Weights of a small transformer language model: MLP 448 SwiGLU.
Each number is 128 + 24 x the weight over its row's rms, rounded and kept within 0 to 255. Layers, rows and columns count from 0. The size above them is the row's rms in percent of the matrix's.

# layer 6 attention output (transposed), 128x128, rms 0.723, rows 22-31, columns 0-63
size [ 98 100  89  97  93  95  89  89  91  83]
[[139 140 163 173 111  89 179 106  90 138 157 121  76 150 119 193 135  88 146 149 135 118 135 110 163 110 116 133  99 133 146 115 143 155 155 110 135 108 141  90 165 113 131 100 122 148 120 164 145 136 129 123 137 117 126 156 108 117 114 119 168 136  86  86]
 [119 127 164 112  97 138 154 114 142 160 132 123  98 153 113 105 108 156 114 144  98 138 129 112 160  96 120 149 162  87 162 114 109 130 114 131 161 148 107 177 119 108 130  92 130  99  82 141 158 130 106 100 125  99 132 113 162 121 156 128 124 126 107 125]
 [118 124 139 145 122 130 136  81 131 133  81 115 148 127 147 112 160 133 121 111 176 151 117 133 129 122 129 161 165 139 142 119 126 100 157 152 118  61 121 112 116 143 138 151 130 131 172 147  95 113 131 187  88 159 108  78 135 115 133 157 161 130 172 105]
 [137 137 118 150 132 132 117 134 174 139  95 129 131 125 109 119  94 142 108 115 124 110  61 130 135 170  87 118 154 138 119  92 140  86 133 123 122 127 117  99  99 160 138  91 123 127 140 128 111 155  89  95 113 105 145 184 106 121 102 109 103 132 136 140]
 [111 117  87 158 140 146 125 126 103 151 111 173 125 130 131 128 163 106  81 117 111 132 120 143  84 124 153  97 133 115 165 136 134  85 100 110 132 139 107 157 101 130 102 105 121 107 112 103 112 124 106 132 104 133 150 134 161 127  83 163 116  90 151 119]
 [136 134 130 144 128  86 104 123 124 129  86  88 153 142 128  98 105 153 117 136 155 142  92 134 172  98 150 128 134 131 130 109 166 174 172 166 167  84 139  75 127  95  91 136 140  99 124 108 152 161 152 150 156 128 150 152 131 109 169 135 134 156 122 157]
 [ 88 129 194 147 170 100 129 136  97 158 131 128 115 162 111 113 144 135 121 135  94 120 103 100 155 132 135 142 127 117 143 108 118 127 170 106 176 179 136 134  93 165  84 190 142 153 139 125 109 113 113 131 140  97 146 119 127 152 103 138 141  93  59  99]
 [112  69 129 164 128 166 120 100 120 155 146 149 166 131 125 126 115 151 146 143 137 128 113 128 138 100 110  96 167 137 147 130 108 134 130 117 134 113 147 111  69 129 139 111 143 129 157 110 135 138 142  91 108 186  72 147  68 152 100 109 135 142 130 154]
 [111  67 142 140 119 144 149 108 155 154 144  83 122  97  97 157 138 114 123 153 151 162 122  78 169 166 112 126 130 101 145 102 146 121 146 154 124 138 144 128 122 110 127 124 130 107 129 150 122 101 191 139 124 118 128 106  95 150 116 104 124 163 122 163]
 [110 146 127 132 157 125 147 130 119 116 170 122 118 127 102 147 115 137 115 149 133 112 108 113 126 122 168 135 160 118 155 108 160 135 116 142  91 129 125  86  63 124 152 130 159 171 142 101 139 162  99 162 148  88 118 120 128 146 106 157 127 134 127  95]]
# layer 6 attention value, 128x128, rms 0.21, rows 23-31, columns 0-63
size [ 99 102 106 106 105  93 105  96  96]
[[ 72 128 145 110 101 112 109 114 140 119 145 103 140 113 161 135  94 125 138 133 138 165 139 129  80 132 116  80  79 135 113 101 139 151 145 130 126 134 127 102 119 123 150 186 152  75 131 139 110 132 125 128 128 150 140 123 121 112 117 117 147 143 139 144]
 [143  91 117 136 156 116 134 146 154 108 143 111 101 108 128 103 124 176 101 168 102 111 108 124 135 141 130 123 115 146 135 101 119 178 154 120 126 179 171 107 109 100  89 111 140 114  88  98 125 118 106 146 141 137 133 125 157 142 126 116 115 117  57 139]
 [ 91 110 123 144 126 137 141  88  72 118 144 128 101 115 171 158 137 106 103 117 114 187 161 145 125 122 108 137 106 138 115 152  94 111 135 117 154 150 119 130 172 154 136 156  97 163 102 140 149 129 161 146 114 119 118 103 137 142 133 120 135 157 143 118]
 [177 122 146 108 113 157 134 165 151  95 153  71 132 147 145 139 112 161 114 147 112 134 144 138 147 149 110 145 124 141 137 141 129 128 171 123 113  98 128 113  99 146 147 149 146 171 147 114 118 145 164 155 119 134 112 169 137 129 151  98 144 134 138 111]
 [112 103 121 125 130 121 111 114 147 135 133 139 119 128 165 145 147 133 139 166 129 117 126 117 128 123  99 124 124  97  73 140  81 137 112 111 116 140 146 168 142 131 130 153 136 133  99 138 108 112  66 103 127 138  93  71 138 109  62 119 120 118 118  83]
 [170 114  96 112  82 106 156 149 142 116 185  79 145 154 139 130 123  96 155 150 151 120 164 148 106 153 121 106 132 134 127 148 112 117  96 151 131  74 107 121 150 103 143 140 133 136 124 130 158  97 121 134 130 128 131 156 107 116 174  88 118 135 203 166]
 [154 154 136 139 127 120 138 151 113 119 120 128  78 135 153 126 134 124 106 123 127  79 119 145  86 165 169 120 110  99 130 134 116 155 119 154 122 151 124 159 140 102  86 182  85 104  84 105 128 109  83 153 135 111 156 135 156 104 141 159 136 146 112 109]
 [ 74 146 114 155 110 125 136 136 114 123 118 144 105 135 148 106 118 132 158 135 146 102 152 143  70 113 139 117 115 156 117 153 140 132  84  77 129 100 119 147 123 116 121 122 119 144 101 110 125 171 128 133 114 116 143 124 120 130 124 176 122  94 115  89]
 [ 98 138 123  96 135 168 154 107 145 137 132  97 114 145 155 130 146 110 109 157 111 130 158 122 136 132  91 106 103 165  96 122 114  89 133 109 141 143 180 143 126 111  93 116 142  97  86 140 132 131 144 167 129 132 114 109 109 109 112  93 147 155 134 162]]
# layer 6 attention query, 128x128, rms 0.165, rows 32-46, columns 0-63
size [ 78  72  71  82  79  83 100 118 107  90  73 100 103 108 112]
[[114 130 141 135 115 119 190  95 116 136 162 146 157 155 132 156 138 104 134 126 155  82 142 170  95 126  94  98 114 142 131 120 158 103 106 153 131 141 123 135 146 110 151 109 116 164 130  44 128 126 129 111 145 106  94 106 126 140 125 156 134 131 143 148]
 [155 147 174 119 144 168 127 109 116 131 122 111 107 142 108 109 108 123  88 130 160 144  93 153 117 129 162 110 128 150 132 125 119 187  94 109 107 151  92 135 144 113 122  75 164  88 143 142 109 161 124 113 130 163 127 124 139 135 137 127  96 120 124 127]
 [132 125 138 163 106 108 117 116 150  99  95 176  98 114 158 121 135 132 114  94 137 137 174 110 132 100  72 114 127 117 130 143 155 106 112 103 124  87 138 131 130 102 181 145  86 118 128 146 118  93 128  91 100 133 105 130 141  82 135 115 135 115 100 118]
 [201 106 147  77 126 131 111 100  91 115 126 108 122  94 193  87 109 146 140 120  90  91 147 103 100 114 153 138 121 119 105 140 135 122 149 140 110 107 105 139 120 136  95 161 154 164 127 134  89 124  92 140 116 156 135 105 151 139 133 136 161 103 131 141]
 [141 170 195  92 159 133  76  98  99 121 124 107 152 112 135 145  65 169 152 169 111 140 130 115 116 116 172 124 123 151 124 142 149 136 129 116  89 115 151 166 125 124 103 170 154 154 144 153 123 125 140 165 145 152 120 169 131 155 129 121 157 134 133 162]
 [ 91 107 147 166  89  45 143 110 135 129 139 106 141 139  67 131 150 125 102 173 154 102 117 129 159 120 108 102 137 132  60 152  95 118  98 114 146 141 117 121 120 124 131 102  81 135 118 124 140 123 122 118 117 123 124 151 130 125  92 126 113 113 114 167]
 [150  57  98 122 136 152  85  87 123 109 156 116 138 135 161  81 125 124 119 132 168  96 121 131 110 148 137 152 131 118 134 112 133 145 141 128 117 121 134 161 111 162 105 154 175 166 136 105  99 125 123 166 104  99 124 103 147 121 158 156 159 127 152 160]
 [156 156 147 120 116 175 145 110 122  83 116 123 154 105 161 135 101 130  91 108 130 111  91  98 146 121 121 115 142 158 111 136 154  78 167 159 149 128 109 128 133 110  98 148 154 129 195 118 117 177 156 154 143 113  80 120 143 140 164 142 141 160 133  82]
 [143 120 160 130 103 146 123  92 100 125 140 104  98 126 138 118 119 117 109 164 189 120 107 128 117  94 144 114 158 160 134 146 139 156 149 108  91 107 117 126 131 126 117 112 158 168  96 145 149  96 162 139 136 108 170 155 127 107 144 159 151 157 117  85]
 [112 145 129 120 142 181 111 101 133 131 134 156 135 130 132 145 118 110 136  99 140 112 145 108  73 114 150 128  89 146 126 132  85 111 123 136 149 132  99 122 148 128  89 110 135 117 108 148 116 166 113 111 161 157 106 144 143 119 187 116  98 156 153 116]
 [160 125 129  77 162 123 109 144  80 140 100 130  72 137 128 153 122 165 160  78  81  84 153 114 156 137 137 172  96 119 141  93 118 125 139 136 126 135 160 122 122  83 117 131 117 139 161 155 108 134 138 105 127 153 136 121 144 146  98 118 159 134 136 136]
 [122 138 141  78 136 169 151 137 126 105 106 158  86 137 112 130 150 106 141 138 130 173 137 164  97 194 138 158 136 114 142 119  95 133  91 128 142 132 150 171 150 118 131 108 149 154 180  85 118 111 151  96 125 116 139 110 148 124 105 138 104 126 126  87]
 [100 121 138 132 115 150  84 142 140 125 148 101 127 141 123 139 114 130 157  82  95 128 102  94  96 174 127 149 128 117 149 113 130 120 112 108 109 155 108 201 138  91 112 135 130 154 116 133 147 151 111 165 135 102  71 146  74 136  96 129 116 105 156 123]
 [136 145 125  83 130 160 122 156 129 125 127 150 131  93  99 161  99 125 184 128  98 139  96 114 129 133 155 157 103  74 139 104 120 111 107 143 130 114 137  86 174 154 102 166 158 125 148 127 132 175 157 147 106 138 118 141 115 140 137 139 154 180 156 148]
 [173 120 153 132 117 174 148 114 148 103 128 117  97 156 156 135 109 122 119 138 116 163 119 129 183 104 136 111 110 140 140 127  95  78 174 154 107 125 120  69 128 125 136 173 159 140 145 105 133 132 105  98  84 124 122 148 138 153  95 144 130 161  85 157]]
# layer 6 attention key, 128x128, rms 0.173, rows 32-46, columns 0-63
size [ 69  75  82  75  79  84 103 111  95  99 115 105  92 105 106]
[[108 159 161  79  98 102  99 156 158 130  79 137 121 117 131 100 140 152 113 105 136  86 159 135 142 152 172 168 148 132 121  97 168 140 142  79 132 125 155 171  70 137 128  81 131 124 131 119 111 129 111 118 115 140 144 124 101 116 137 158 119  84 159 156]
 [132 151  98 157 135 138 132 154 118 126 136 130 123 124 162 126 115 129 130 134 119 126 124 126  96 126 108 174 153  86 132 174 139 114 120 140 150 130 180 115 127 118 145 196  96 166  84 126 137 107 124 103 122 128 131 119 155 124 122 142 113 119 131 138]
 [111  46 122 105 157 104 154 101  82 124 112 135 164 139 129 122 152 135 101 133 183 123 133 145 133 110 141 102 136 158 146 122 132 131 161 158 148 111 162 150 140 128 130 108 138 115 158 160 138 145 151 124  81 155 145 130 138 113 116 127 143 112 112  83]
 [114 176 147 164 141  86 143 167 108 141 142  70 121 131 118 145 144  99 143 171 100 170  94 115 137 139 115 168 139 105 122 106 122 170 106 112 187 131 163 125  97 150 147 117 162 115 159 125 109 146 155 123 162 137 118 148 127 129 120 162 110 135 104 150]
 [118 181 177 122 116 117 169 167 113 170 138  88 132  99 144 112 139  95 173 111 100 113 118 118 167 144 112 148 143  94 127 128 121 166  88 110 142 143 179 129 111 148 156 101 140 115 157 132 124 133 125 109  97 149 152 107 153 115  74 107 139 140 156 153]
 [ 81 149 145 169 145  95 151 114 102 135 158 119 113 132 109 123 141 112 122 128 120 139 104 148 174 138 118 125 136 120 100 109 148 154 106 143 141 131 149 128 136 147 161  70 130 142 167  70 160 103 134  92  80 141 149 130 125 145 101 151 119 138 139 157]
 [136 117 112 105 110 162 132  74 173 110 144 121 123 132 166 102 115 118 136 126 170 105 111 101 109 146 152 129  99  85 142 116 116 137 132 129 123 103 138 151 148 113  82 115 146 147 121  76  93 180 139 178 138 121 111 114 173 112 190 134 134 181 113 155]
 [119 174 176 141  96 160  88  79  98 127 111 131 149 130 148  93 115 126 133 117 158 138 127 149 155  82 114 101 142 156  94 134 154  85 127 154 128 130 109 151 143 107 111  94 136 110 128 125 138 124 136 161 139  93  78 156 163 160 150 144 112 162 142  79]
 [164 115 183 121 148 173 140  50  93  98 146 149 152  88 138 101  93 117  89 126 139 131 114 118 123 118 131  98 126 128 128 165 116 150 138 116 119 108 126 175 125 132 128  99 174 179 132 126  90 146 130 134 143 111 117 164 100 137 110 122 149 115 112 110]
 [102 118 104 106 117 131  93 123 109 154 101 130 164  95 119 142 117 141 107 140 115 133  98 111 151  80  90 145 139 171 116 123 114 158 178 147 119 131  78 131 126 127  98 108  65 141 107 122 111 176 124 118 130 116 128 105 118 102 126 117 137 134 139 116]
 [157 140 125 107 126 120 147  90 106 112  98 135 121 116 117 151 105 168 125 124  87 180 145 101 107 102 131 126  99 130 132 128 108 128 181 154 163 156 156 153 130 118  65 137 123 148 125 126  97 128  92 131 130 144 122 132 131 144 139 147 152 105 133 143]
 [125 127 133  88 161 149 143 112 140 128 117 141 110 161 149 156 151 111 152 138 135  96 139 196  81 175 171 138 150 138 155 124 108 113 120  95 180 137 132 164 130 101 106 149 176 172 133 117 152 131 151 126 128 127 105 138 156  74 101 128 137 126 154  95]
 [105 172 127 138 121 136 110 129 113  82 127  85 167 159 107 126 124 138 166  76  87 181 113  73 126 177 117 142 149 135 118 110 153 100 111 108 116 176 124 192 108 111 124 112 135 141 118 131 150  99 109 141 108  97 116 152 101 126  88 106 113 130 128 132]
 [146 163 134  87 132 154 156 131 116 109 151 125 155 106 119 121 109 124 141 139 103 134  46  99 155 131 154 123 117  93  98 111 119 145 136 134 170 151 136 134 144 150 143  84 122  74 129 102 119  82 107 119 113 119  74 117  94 142 114 128 160 132 145 149]
 [117 156 156 156 130 148 155 153 183 161 111 134 131 130 157 120 123  73  82 121 117 146 126 107 192 102 152 123  95 125 108 122 115  78 160 144 176 102 152  89 133 140 151 170 135 120 172 126 104 105 103 106 112  76 120  96 115 158 118 104 138 115 123 133]]